Each number is 128 + 24 x the weight over its row's rms, rounded and kept within 0 to 255. Layers, rows and columns count from 0. Numbers have three digits each. The size before them is the row's rms in percent of the matrix's.

# up: layer 18 MLP up, 1280x320, rms 0.114, rows 648-694, columns 80-119
# down: layer 18 MLP down (transposed), 1280x320, rms 0.0547, rows 648-694, columns 80-119
# gate: layer 18 MLP gate, 1280x320, rms 0.108, rows 649-694, columns 80-119
up648 099:098166166103128114110119143109140133179140127117131113135157132110136115094115082143137121118165167145110169120168142163
down648 105:128142116181075155098100125151140097116142110114142115131133104137141111110110140099128126129123110133106165131124096138
gate649 106:143102117109116107146150127132090137092110084114120111109110098140139122107155109117152098122116160127101116159117107098
up649 101:170120108121144133138156117109133111150126129131109087166140095128128121107126162087144141113142145135122128147134118101
down649 102:084134116129115088091137108159132175160123130102157139128113111121112128138111113130114088134121130111102107111125093102
gate650 099:118094113127122145172139155156157116162127164109148150134141173160118088136095116174118116141159157181151152100163110154
up650 096:099116115114145167171094136147127108149150145119145122156132195156127123129130118147149086084109137170086155142098112126
down650 097:107173099121136128146144131128096159108139134122130103160127114107137109119142093135148121119102096157099104113143097141
gate651 098:094120064167150092126102115115108156135122178063116126125154120120156123110165113145092114146133121143108131136135141145
up651 096:165135128092152124148134112135137162136074130189093109175098149117085102105158117159097113159055137155120129120125127144
down651 095:137134132125110133157098171132154142089145134131127151160156169132133110163148169104166117127142156155124144126149130160
gate652 095:134090089137119104141107111139118129150130132167142103145129085162127116131158133125120159128109119099086144123130134064
up652 105:140086131143139097075091121124145136122124098106138115152145119079100109117154103107109161114125133156132131101118144121
down652 104:142133103088168136048138112111112155155197124186111133138105133148123150113126154147169124155132155158137169168128135146
gate653 102:146128129149146148134125102129142120128134107110143085100139134110066115117131090144137105145098124090081131112157100132
up653 104:150105169124095094128115104139128156089145100140152128083156126123100104142172128133143085149099159128145174145153157104
down653 103:139126114106141119127101094110104149165088173107084156082140111103104162172104129127143137073171104137131090177090165154
gate654 096:158152126157130107177094110113119122142121122113114149138138145133142142151152141098134136114146111159151131098159174110
up654 101:124108170130131106128158116112137127123138079117086062151150151154117116142056110139123108088099139131106121099121125120
down654 096:117146148133141157107104115121133184112131100125100139061167103104138097114134092122108126108117115086089116138107071139
gate655 097:144122095123116128096117115101129108123122119183137144134140107165134142118117135128119107133114157124155111110146119082
up655 097:086098144164113112148095142095148122129113176124123094131168118143150080120133145162126113113137107079101160122146136156
down655 093:137119147104111125125089132126116145159162143155109129115080108158139168110098136116124119138135132110152095125137125098
gate656 093:138120133140139170152146132137138141143122106160132123134114154166091102137120095096105148086145108107080176086128146158
up656 103:079109110122144138125136150166169130120154127116098126133127126132120089153126126134123120118108130142139101145139117136
down656 094:149123139140082115189150143110090171146121113144090133139115091100121118148098123154142161098146160118113109113102164150
gate657 091:129109116121094123110147146089168159147105113152152133125102157098135136136109134074116153138174147091117118107159135108
up657 096:143092133099132095114094127111114129127117141125148098089160161115159156085132160149128159121114139078094151047158123138
down657 097:131170135120150097115130084182161122124086117117096114132120130085133106125117087131129079149146167136154131188151121119
gate658 098:094134174104146158103108162150119144113138123162135134215166109127149138151122104161092121129124140096125108114123132136
up658 101:123102146151152111162165158146134169134100148108143096109167154139091179122135125144129145201104119146108095176145105111
down658 096:118171108107105114122120142093128150116127096162164134108148126114166146178085130130148148153111129145144134108169120093
gate659 103:142141103121103150102136129128160149144122139116141114115132082102123174119146135122132150089112121123108117137114116126
up659 105:134141126097162136084187143142111105087124172149143119090148156128142145144153172140105099109116158096146141105081163121
down659 104:160114096105128085123099098120130118150129138124133106133134114147130116129152108131110120120147132084131161077131148140
gate660 109:118122114120170113132150131108099103148159140138140112152157106145105143135135100152114132158130120144130151116172147127
up660 101:105144135115146132105117112131095115116142130121127152107133061107153122147103084087144125116108140141148125117130127114
down660 105:138101133125145139138158162142116164145095127168156105129154100134150161154116123149123152104086092131151132180126120152
gate661 106:136124142114100108115144099122147128087109133105115119122123106160099150126160139176094109117147098164140157140139142129
up661 097:155152143111119123136156159082159087123130126119184111085176132131149152137130136144167154138107119149151169135123147144
down661 109:137123104148123171136129121080136138116104130113150103187106144114150131115091153139144117123152109097136116160143100122
gate662 092:124145137103110144140174141157086107139108134089106121130156138178158104116120116146103183174071147125141114178127147110
up662 094:121110152124134115099122146094141120146085128137158105126131146132128139127119108124074108090198112110118122135124071106
down662 097:126142134084126109152107122156093099085194116136107135138093110110160113128129142118158127124085179166131107136167109083
gate663 079:101139104102127055135111169138083149132145067156148113147107145128110132119126134123162142159138129100158085095134116107
up663 081:085099138137139129126081113135079127164121105110103157145114099136125159125080098126166170104112165134106129152156103122
down663 080:147123109138148102135198145130119116110142157134114121168161142134079117140093153125110117132099154121159125099148107139
gate664 106:140160098098109150111072164090107125109119140185141109140165107126103155121142170093109120130109119149118118085096132125
up664 105:122152110155099133116097175133088151100153149136178121152144123133136156133139128187113099194136146120103155128082151065
down664 105:179120132163144140150112149127121110116128131121134137142138154140068154133122142135138165141144161197109154127110092083
gate665 073:107121127086159107090176124159137165134088120119152127106112115143114117145127132140145140163141130170161149142151131146
up665 076:139145150100096167116128118139143131084157134116124150154104149108139137142133121146152130119144119086128099149149111089
down665 075:147148135136111087137106183125081174165112068114137079178137130160152149116148147159125108118110158127154133121126099148
gate666 104:139126169116146119138155115108142139138142154093128083090103147138114141140112098111154095135101123150102118147101125132
up666 101:139149124117143095087126151130139145113125097100131147126094132133112112150127180146131149122152134142087148143157125157
down666 103:143145182160144110129127141145113135113152137092111147104143135138160114143155140111113141177128053111097122139143122131
gate667 104:166120092172134157101114134128132166103099148118112104130134137116105128104153140159148129142094139113097181096104113176
up667 101:098134107130130114185114152126137103134160164140090109126136112094160109152093136136119124120090130119145107125175153140
down667 102:142146165145107125168153142131147126129137100105097141116112106138132106076141114116102141111133136083161149130094128158
gate668 100:133154114095121146138124119148078112140170153103079127099145102143167115129190092127121155135155171122116134077125185107
up668 101:122105107138076134113103099102157130113105140079150164121203133122157106153159086118152123132165159121132102127142113135
down668 101:132155102116104132090129107143127116106102116104096131119104133168137126082172132147117135145150144095065086136144141088
gate669 103:132105130130141171124149139103141120120106137086138146106078102130143170087113145134144153118110136087150126117115110114
up669 104:123124143161156119126045103108131093171128150101133100157139105154121116119117114117134080146136126109097129153121132132
down669 105:074157112109099154109174132129185116155114137105129119073143164097146154154151163150074107134134160143127096115126113126
gate670 102:154131132151110119141109156107150130167115079140157119137103156110147122101150115168132127128119132131110089133132166140
up670 100:136142120110126146110153125131138121128172122108081083115131085126081119111123156071096136117173102127152095112116090129
down670 096:100101162147159173116097114160163164119171134111079121132152170116159128120109108101175138128128121071171169131140123113
gate671 098:148140173173139151129154110084127120122121160109119165151143137110110095124111111140096145086080136092125163104119124106
up671 100:132098112106165077145161090158094117128081115111155125104114127134156155128131174145171109133135090135116153115140087165
down671 103:143107132114094122132102159170150088164146097128097100132184121110109121122135130123118103122126140126124143120154134166
gate672 104:178088117113145128122127118116149152161150119139103152113149105145102146171118110166113110168162122141156119068120129145
up672 103:103094132124103137097107126131147129096115100096143105107091094133139143190128141136130136129147145113142131113104149105
down672 102:124102110106146143136063151129173135131108092118105147088147103127103150132152094099155122121080120097128102119119111143
gate673 100:124109151136094094109116186110160123188120156146097139137118136105146119168095146147131117108195102106146167139151134137
up673 101:141140098142108114117130164115121118124082118161096142107122156130117118141140144096105196131149158141114143143128104128
down673 103:109095122113105123098138113104118111121112107155151140154070125128119139122121122123125136120104115136139134147120152120
gate674 105:155151126103140135135134112105095184136154158104148129134133109122138118186137128125156134113163167130130122085172107093
up674 108:135118104155156140150142091149131176092123110114132119141123157106116107167116142103161140161119155101130151142171118142
down674 102:151143111175143136140146165185164076120085159115101174172140122152139141155133170152091152121118093081122098147125147147
gate675 059:123132112128165125142087106161163127170107111094172123125142130159159158159138160169100157139127120153138142139145141152
up675 046:088137132098153146120137121135164132135089112102164121136140112138161109171136090151152153170155088159158098135110125131
down675 055:086180153118110108172126121088105127121091122137131079134143153149154144146166094118159127128142149132091118149152146115
gate676 102:144129110173177115145133131159160147144142154122070156161105171112135138083120150189154125095132121105148117136077086127
up676 105:167171105120173113081142125155163153136102167142138103126098179141143073122165103141150086145094129111114095148127112100
down676 102:139131120123128145126077106114141195165132151090126128139102131129162127155124088127143145157132095136143157117126163103
gate677 108:130090136131164128144109119122093114100117098120130109128127199123096127139134114153140106118124109128121108127141154133
up677 104:145151171116123109158179137126108144150143131136139149146166148140081103192097128125130132093149126139156147131143109133
down677 102:144102121136125121186107124150140113110113106147160108114131114132134091113106129145169119070121142101115138144128154148
gate678 101:132095139108118117122113116119151132148069117151130150157134166117124081120130086130143098129082105175114160128119130161
up678 103:144125106117120124152103144087123109121113119144104104129169112087159141158143161147119140118115151129123149154168144135
down678 099:130134120162120121100098159115144127138122150132076126165115139138126096096117147122140134139115139119136104185118118179
gate679 110:177101129125110107127114138116105126154139095150124131143112147147134140131113111094139091119117164176123131129135121112
up679 109:156158118060095124123106092119169126149117122129136123090132117138140145108117116115143182166128124135143121094143151102
down679 115:141159126103108139169121138156115104169108129096105162152094142122133092141128101102153131134112092134089105118159110150
gate680 103:144141159138107089092111125153168108133148143067124103144118163136139084126115060133151150120071161112146120166129113153
up680 105:126139133145122110126130134118134157110105123162066149121117131108156098146131138131098145161137126135140158124105191102
down680 103:161134123058093143130117110122112119165102101149146120102141141138110144111110126164121145143140156144116128111137126116
gate681 097:158152111161105138136113115130140120137095158149122136163110137092125111191111135126139089137154096088141132087183162133
up681 099:138116125162157107181153104086129108142142124164117164117130117145154122094159143109090105098160148118155153159141105156
down681 100:137176123155172166154129139143118129096099093138126103124110142080107088141148119108162078116134129140096124144107113124
gate682 102:102122118124113152166117100141085118155135078097090088104129097120101147125083099164142161167101149135181083139116106127
up682 094:108120114162127147096153167125169139109162120146171104123133153120138125157106139125152117127150166157141159095127110119
down682 100:129136121083127120141105143138132092089156120062097140100161170088077118125086125135117097137145122127155139127118128108
gate683 085:153123152119104068173093106115144101142119149114132120178123089123133145189137143092125135128177142114134139122094158161
up683 087:122127139129127179097130125121124085104088142058163118143113101120149135156173117138130142148138105141132060152098148153
down683 086:117117150145104130093154106171140122165111126137122141105142126122116095116057135158150148126084123205187126111147164141
gate684 096:132089139110122134149138120114157102108158085193123129145096148149148126163090112138112100180142111106138115079125098099
up684 096:103088126116128158137128133145136096138122150116102144118117142104114131117167119162114136105138098134115142155114101145
down684 096:123126093090072114165134147135174136118153121115126121140169147127128129126137110127091114124169131103141136147171145136
gate685 088:141132107104124161147128108138135139107116128135120143129124149179131128123102162123115117145108123125126110155126091128
up685 093:137124118093160119094147076151143158127116144141133119148161105141112099066117090124157147090131151115112127085111184114
down685 093:104140149139154100176130151170086122093149099156077090127138094130137119138155106133138171101134141145084108101081133103
gate686 088:161116117127127159176121092108127127131137108112121118149136118108121133133135152151156115123083145161152151133140099157
up686 093:116159135147111127136175084089094134125117136125124110114150145102135140088103138132144152142167124180106097142113070107
down686 087:173140164155117116116100144141114150131132099125115102134158120143115162123138131141143150169115119143132136118095143140
gate687 101:155110131081114152094089124162162141135160111144097106147150121115117108126140123146136113125138177133120140123112109147
up687 105:132119151139102139137138132169133138122088140103161130104115119120123134116121178142119115142123140126134131137084099135
down687 099:131138136117146113182100162147156094136118133110119137113139082151082150143172156114131148163131131151131140151091113153
gate688 096:123143146151116099142102105134138123128124112136136159140081136154108092125099158170106139120122118100094128158095115104
up688 097:110122095091105130157120128185128134114124131182150139134199097135124119124103128136111121121082110126065108113134093113
down688 094:168130135126131130128110148143150145142101149110129157122130138134108144177152049141160172144188141149140166079104134122
gate689 110:097086091157090122139168116105119148170129156141141101117124100128139121131106173068148123131123153137111096086184108132
up689 103:151088182131151159141100127147123089133103119119113101129131102076098101161102114124131155119138121123156141131171132123
down689 109:108125158100096110132133142122179115119131134170141115143131133120084152120087103110140160165115161167133099091170095117
gate690 101:166109099112089151105093180099105125131138124135118149138145113126125114103133163123107156150112167104102100149121100100
up690 106:092160131159148184197126155119123165170097139105107148126156134113123111134073140098118139114108129105105123163115140140
down690 103:109144089136117100131125121159118123102146129125145119140116104157142123141154137126133154161155124124147082146137136132
gate691 103:128125148137085089106139100140140125106121152116139114099103115111174127088156151118124141115141126128148186147102104089
up691 103:140120129133131129084137103102086150118112095118100093095105130164137154121162160108101110133123095073130136119101125156
down691 105:145093125148137126133120107158162146098140128085133116091149157105112120123146098155126133140121124140089114157153126091
gate692 105:169087170122154125147127118159165109113120119116128131134121110148094121137158100106088156105106166145139189126128169166
up692 106:146193080116099157163128135161101118146110150114165170161126149095138114136127115151133153109126091156118151123144171144
down692 104:146132143152113133124137109102142127120139101094073099128132140114098097119068127128130133163158116136176095135169117104
gate693 090:111150132138218144091146137128162145165108117172137143134137118161068134121110171132153107143089129107121114121102169136
up693 093:155143112141157145142091126113148144124128087112136148118138128126120139125145110118070142109169139101118114142155133150
down693 091:120102147109096103135124117147146176095155166150138156140129140126122157119131167119138094138127121153120141170113116106
gate694 096:145159135167115098158170149136116146098177170097156117119106140214094087172082116161149125101123118163147157120152119120
up694 103:128120127131110160132134149160137138108133121132113108101113083119092133162124102170134131138136117141148112138110125123
down694 099:138118119136095130124137136152113159129181128129077116128147121120114180123153136127117107149170126109151118091166149129